From a checkpoint of a small transformer trained on Wikipedia.
Size: 10 layers, 8 heads of 32, MLP 704 SwiGLU, vocabulary 4096.
Each number is 128 + 24 x the weight over its row's rms, rounded and kept within 0 to 255. Layers, rows and columns count from 0. Numbers have three digits each. The size before them is the row's rms in percent of the matrix's.

# layer 3 attention query, 256x256, rms 0.175, rows 0-31, columns 0-63
057:117102121127148139092165125144106149098130144077144129139182118141122112161115159150131116107118126174158099120149090135130120153146126127142116114101109111156099109107159134085145196128181136
108:127148139132059118127092132130127126148123124143117091149092117154141121095151085103141137147142100101120154169129168128149144118149116131108121171168118098133135160155125117113094070117093117
087:190120142135128145087145149116086141127146130127091115124097110171115192102096136133137094146090142141115147150163115088102145128179137121130133077116130120182130094127092156102146174163145118
078:108098133170157130114139123128104153123114145112164162122132152132118158147104142134153140126146123154097140133098160129092147175126135136151143100079148139150109131172072106154126166142129145
087:121110128133104152125090128124105130100088125100132108094123118163142097149176115169115102166110116146147155160181140117115128144154125101154136122148124075102097179103120169104139137161144105
089:115146135127137092155102089095130126088108126087151107134157081110113126122143104137158080115123171126114141132148178102162142104138147166136111142113118107121124155115119155129131167105129146
082:106138151112088078131101132120155120135136141123108073129117067140125147154158106171146119111129124151144141135125099147133134108197133143123175110157109088124129156135117107171147064136112097
085:101116139140109102109158147091123142090170104119135094123138140104147106124121137185137110129113096108095128096120092111155118128146133125130125106144114135131096164138138113146128107117130108
087:103113110091165104113125128052125087089125121121126154090151117112124178110112120107093118090126143155145169090130099147119171140126088155127114106122116132134149087131126160137165091149083158
085:112127167134166119107099141160118116162115159152147089077109122131092157110150119118141150120135179063114140109124075100133078116107116123096146125087130120108126113118118123114101166136104124
089:181124103139137116129114109139136128156116129122166133152131161120133153133147153116096140141109105140169115115107125113102133172158123123138118187151103131131071158142123103135172125113121151
089:108137143116135169099143105099125119128105126132112152098147124146108107095191120124122136095164081104109099144151125111134101162125085116154131136131092109101095155170144107113114120152099131
096:079134113094075136096128111123142160100136147122139095117117122153118109115114089135134142143109127147096158125118121168108131093118142136169161175126130119087148124110129088116124078108143132
074:142097127170146137114132118158132152141134099114121140115103104125107132136153149138111144108134136138172142138134120140094136132077129130125170171075146147117145116102095123114131105140125149
099:137137123091107130152165096118182124136150150147152156109122180149119162155130119063154099150104136110111125094137178085110099110089128145120130101114141153118147142135110125151127108120112122
086:138164134166134139158167081043089123110066112140101107113140157150114135116106135139154134154116146115086126136159163110136135147082117169159157136102118135117094091105118155130098186094100103
089:125128142134099156101155157129141137157136121134104084122120126157066126154138096114132133175122119103157107098145116127104123109164145153128153150145150111111146121138100102104104072097172134
093:099120121114129118134149125110123146156129113169116179168147111087114130144107183109109091121132148110151159112136059120103142142151127110139146163097155153118120137152094145140184148173125128
093:121123128130126142158169149123148098074175134107119112106085122125131085108119133119126118138124114110100139061120173116117081143142136119146139095105103157112128124138113136122143166150097154
095:166145117147113130156164126158162108102149100190150171099124160144159151118143153127139136135162121137153118149143129152095140100113153126084106144135144128171135105149148118132147118122133142
094:095142156118141134128119153140106115112146107090110089142104137114104099166203123122123136164134084104123128138112165116153099138207129125164115138095098093148132112109097146140155142157118142
091:148098160133123155143159122153155111143118143115148101139147149115131133177128088132120094149145101109132114176144105147123113145168108145104129111151103117122157127124138094136137092140134117
090:114143098129141139124118115119097128128122148132101118136117168170138154156098118158141102097137153120143077136122119147145098123099159077120154127140101122082124152121095108133148123117148081
094:103130127106109115138142086121126134135110129143153084136078114162108166113117158127154080137127134088123107156108121145130117106128092105102131122132109143149146144122158112131101102105147146
093:097167137123113152158102120142166116097152149134092152118115108128125079098126143132111106140110111141128126146126148116169135145140132147181143146130157094130140117136123133122113126142102131
093:120130124134095140133139118104122130121136102092119119157099149152086145144166133175124126127174124173152150137136137125113096147137138123121084123145137168165191147159136152167129072134174136
086:121130091113110123115115065164120115121131059089142177119102111129124107143129099132114085112126144167137105147146144125121137148096111141111124103158108108105092139122138125151139115072103156
095:111133144144125097165160136151142135143088152181137137110138152164141086145131148131106114142111080136113105190117137104143118114131119121108121103137141100114110157117122169153150160098154161
097:135175129117132126129152135146136141143139150103122112116159121142150101122114157178176105152135136136144147159116129131186105103136139170148130115106147119147083100101107107163073103111127090
091:142145099116116134152096113096088096167202133110123126121131118163153166115073097146106085108137115134155176104131132166116092102135147167148110082135159139120157149124131137127115111107104130
090:124119089131152137161134117111065134114110104140125092130120127077113146121151109099122114103127161119143115088110120119121135156083117117128115127148170086097144173165124134108113140125141112
095:113108126147148114170129101105114137132139143118146121129134138112130105119128130134135118078098139114124093157143119118129112144137145116162096164136108146125100159119155121123152122098160132
# layer 3 attention key, 256x256, rms 0.184, rows 0-31, columns 0-63
077:134156132134177159158115125118063156116142150116129144115139121118124135132097173129124104100095150131123083103143146094121162150141146146121096103113190161137132090129100127148117170154103158
059:134077121141120139155181094115152133111084117149137107130121090145112156135151110088110154152165115107143103156111132149147131127077109117129110141134121123150116124119112098112125150110190164
082:144136117123169183121138112141127136153114104132156175130130102118124123127156121115098128136160126128175100135137142140167135146141136116107098166135163156133100150111114101187135138134121156
092:125170092138163131078170140136142162152109117149120122129136145139116115112098113168172103149102144105157149115127087090100158140124136165088141112117107156161111149124143156160133082123137127
087:100133129114091123178168105184101166113167128135118144104126129113140135111120162123160166105129089104121116156133151169105087115161133112083119158131101111139101144135154122128165132083139096
088:102151139140116140145126077123123138136132152115122201136116110074100098123130138134141147116116121126125158099129114135140120139161117114070119139098161138123132156115153126091151130132133096
089:125119148111128174138110109137139125131102137165107153122092140148166120163115131143186176121141146156116103136101111117099099071122124093164161176140105131093175101067136124125114095130170112
090:112158136159166118126135138118148105145064139089122151114146105147114135131153129087122127151105133112165121140095136118070142143140138109138158124081158143119122160147134128118140136086160093
094:145155133131118091116142146123113175116145127084119162142117184104118119140167191137164082142114135145106182139175150114130113128155128134124135131119168138109143109137098108140111127129141095
103:105124119120113147170071100112144098149117097085155127144139141140114150085137173067097127095142158161131175117098090171069158114117139122141165130101131115080112127124155116106119115123163132
094:129103123111121149154115145110136134115130128091138100111136135147135106132145130130154128125127146092121098154133130126152094111129146131096118131158094122089100128133153123104150096142124095
086:127155118087152115146144122147131134134123117141148193120189109115132148142104114151096164137098135082131100126140134084101148137101128137111129116113156146115162119107106125167078090148149119
079:120107079147160076129116135119132111156173090145160102167120150121128100150119157114134106135149136133121168161158116139167124147147104130146133096136158106119117142117154108117131088117086150
121:146153125139150133134155135103122160154116146125136138142166172133096091118152129169105123129102157153134144068108118117143138141108156147136129079115150160175131160156109156146112158115126149
102:082079103107131098129140163087118152159113101110152122106127146118125118097148117145085148119106142130125123100092105139118086124119167160107122142141147153118100137127143166157151131150136100
091:098087106115100087135144128180153100152117113153125094115118129107166122138098101151126157112175134128153149128122106154126102076062129082139131104130113101140142146087170109081160084140129090
090:136114132100117152122124164120124159111144125178121140139112094131140192131150117142101178145166147139082158132128118152113147084148115128097152127133138146113118156095140147105089088136126130
100:133120103114100124132154149146139102152136090152121100133082135165109130128143112123144148110138102118137125175131130144152054142116104111128149163192131092127135163109158118110153116092131125
090:136130091106096084123100106137099106137100132151107091149155122125147110131110150118141138124131135145107113179120129137128149103126147121166133150101121098091140127151099115126165114085157148
097:141132127092150144098128092123102152118122083116094128083123060111138145131090092135108089109087131097114138105138091126150160118120126157115133096135157128108135103159130140144145166156129123
095:102132112126123126110147160126107137130159136097136122142131153113111116096072161101084131115141144151144148089117068148126123124134109132130096115121115133120116134151095130126114147123138139
093:141101097099148167120116108110085129105108100110115154131125113103113138085109135133118120129097152156115100118106095137115111097109130142073156101110133130136096130164124141132122128152092151
090:135136115073115132128138100137107131120105133120117134188123095108107132136113105146117082122127110128113168135156154089125123151069150146114111116134107159155193120172076128161146154077130145
089:143176115099116134145109183116108133150128130118077100125118142120130108118141115140181146142124134147157167115167121136142159129143166161140103087097146128093121169150150147138135141138160118
092:123127151117117095069101103137110147119124138118118121160134105140127163115130115132156129127092114104121153084124155108139144123118117125070106133093147125097148099116092133135140145140133138
090:125097101123149109177100132156096148154102129122129113117069128123149132139100128125115127143130091177159091140126071099167105175169107144160120138126109097121119137105156116100123174116117133
090:082129106135126130136149133140094168161103157132138173132123144113136117075145150162118105107134144126142143154119121125126125125076137087151149149105166156112127099120106113099139123137137108
098:149131095130086116110095147114129115176150146084103130096110113121112128124159128170130072103111163166156117116078167139133125160101119128137128144123096154181153150157146129075178132176103091
093:127106112110131084136137094110151108126161126119135157134103140093124100166120166131118129157115108108159162168140138112106152111109115119123096119123085123086113142117125147145168115131142078
091:100131147143134160088114127160123128157107132091099131144119137128147148109109136135121152110131137193150134123183142100104149092079123112129133147138129116141139144121090118146141098108083114
089:130099145130148126162102115127091112082110103086116147155140149181126137140125143072145140123143150066126119123073109114124127154117145119133123129120123128109127161112105107125141087139198122
094:092088115124129117124101143108113147131165145130097155120145103109156110094099121124123153189143129122113096140151158130095103112141130120161182110129135103138112151139086133166105103131089115
# layer 3 attention value, 256x256, rms 0.182, rows 0-17, columns 0-63
116:107123089105107130097151170147079101104106166134078119115150092136155161115159078137088146090118091156137075135105168127123120147174142122160122127106141140133176125131149101094134108142181150
122:109107120111130115112127139173091094157103128148140090100150113140180109163152110148096068139142117123086127116128099107130125103107163122121097102120100123145201118115167128135124144161106162
121:096121121139127096106140173141141132146150106109124181101110144110136141160126057153177103071114139126145121101135140135160119123119144137082119139091124113093127110138161135130135161200157129
114:091149126120119106124114154161121152082148095133162113040129131165108085124168130159167116125148113138075095119135116158154113120165102127125173158140124143152127180133168151076142151088123121
115:149153115108115131129114136105150152120139100098148122107130116088117152090116125144119132094147145100122125136148094144131125103142122142137147143132148130092134157120117132162142159146169107
128:142096139153133106096137127114119133107112081137110153161127089084146119151145154148135136102114116127102155123148130133153118118149143148099158102104144134129123179217128155132101091138110106
114:125136135098147104102120133154142117118091130117137138071124136099175193124128111152140163143075167122142146097161133114129139137145144091114178165139133099137116169120112155116166100174163142
115:167133107154163117111102110133110128111117081153136128141149158114119128119137141165150142155155067131163116142145133108128144170126135129128148143065119137131151158105120147114143154119166134
123:129180091153155093119113120150123174103094129136137127116104115113101111134113152133154098134142106117155146125064128139103086092155117139143116124130101156135125129167154109106132122134106091
129:108109163099141134126142112132125170143108102147126092124144092149116108142109137112105086131101122118126161141106134106140107119125114142139141178172100122164120104080177153130105105109128118
116:143131126151149148149121146124133144147118106146137135159129122185166100108129126138127143129155095138162106092104124120125113130118154102142156150110078125097080096143121153091147090128130110
120:091122123165129115131118137128122128104097118137085133123113154144121136132078165113128107095127141145174128135158160120097123166147133149141157113123086124115077086113140119156144126098159134
120:155164142114129146115119139134098135115129110145091131131114132145152114105180126147154116140119145114130136121108118095138126156181111152141093147113150122075149096094115080181159118135148134
124:121206140149174142081122148165111145114112158155130114095151145130135132179130128138160127088127108166103109145114152110125110116095114143159136135097118129123168157111086124124120119106175096
117:146136153122101108118108144117121159122155103104168132144160094102092152139104095132163110164074140137162120132113165132105101140112102114153139070080099119144117178131101154099126138114117148
118:106135159152128069144135123125105138111124174126110116191133132118133091082113148119153126120129102167084115085108141179168136103144094148141116082159147128110149134151094135120184103081118095
121:108137097178102108118102162117111150123144154135148151107072131084142124085103152120149115116089082083108100146121150097132137119133135107143161143094091111115101129144167117153158159140148122
117:160149151130104120157181120113156130128142154151128110150121160123137127175109097091131119117134170060128149114156136148096113125149148118104119126121163099140140112109102122135141108123110124
# layer 3 attention output (transposed), 256x256, rms 0.165, rows 0-17, columns 0-63
097:135172124109137130153140162141151113085145121145122150113135080150079126105099102131135116177127109093170117065171109126113123153090097155086168140125144156124107122083109161160092089114125126
101:096141134135134136126130127174160172145151115137110125141136106108102159138116125138149115157135112147134149104144164098136124176102092114136138109105153148135130121159129138139141179141169138
103:123121093072130135111133111104082150103142149124152144150130091118114143159117157111098170102126094105124134096145095092128116119122114136107117180143078153120130083137140122125122169105108105
095:125126131105118138142152092137094127132158099136150112129113120155167161084148126126112152137086124120144131132149090186124129104119124135128122126116148142093107136110108136087127115151158151
097:159166112127121116103152126117105149126113142132131123130128133135132110076103082113074123125123149117137111115104117116144124146076116084105152189121166134134129110169133090121145148112116145
103:083127144115099089137131134123132136162140177140109127154150090095118068103158137138134132119135159147110168126136105122103128164137142138141146107110156110127125157095116084112160140157104108
092:156113112113178123116087116094173109121139112117105121094128118082126134161108115081151119091133136157128126113126159131083136078188137082125131117135072109103095134124136182095179141118119107
101:155104137159091090139115107159160130139140077133117114131144111123074158126123115126149077115118124179164122135117137081106126123097104113101108111157129106104127120121128120113148128123105118
105:118093144120124155091137121146123173155118101134117130099095103152092100151132109083155131161157132104167132125136104151127084141137103092097130133154113128153133145032160228089123149144118143
104:147091131128128131115157156162127176146143142113120124127111132093128162115135146116133096109118124155086145134157118118130152136173100167091180137127193142172135116129131167137120115108110137
100:098085126099140143108122131102169140120093125087121176187099120145112104143128133139109100101126110142128158125096136117129095114147124151168113172091108171102139144120149137133070130083115127
104:145143143173103153125143110128113141140109122107125126122155106168102093171135133139078121145081113086098153115144114055144144115162114184151108123149111111130178124133125139157122142157103168
105:110132117103154100181093101114140145152103135081136162144176146151151121096126120146116109183115164065080158107124178106167118102083155114101110136146115118157164124075099154077107162127127149
102:129149114141068073149136166119133092112104157150096116193090129149141146119141132140164162151123165105140163119126130113105137133138131065102116105086121074170176141109150128103113154145140090
096:128142125127112103144136122113090110094120165137109088117098124120151164162119122143170129142132126094146079143139160114115143116169144116082096150119120102155128154141121150132131112111114168
098:124111128111133114117119132067085126107136091116145117182163118123155124136138123142145114083141157165173150118136121135136147142120145131179120114130117134096176122138119139133160135093159135
099:164120139135154138109116107113083137123137137097086143110105127163133154116109124094115139116106139096144143123139092109134176116139113124170149140130163131107116117153118146117219164138104131
102:123165140127143150075103115159122122117133120132123075186119132155155094114131146134158120130194110108142123148140193076134118136091163108113102168140110153156155124137091114148138110112168121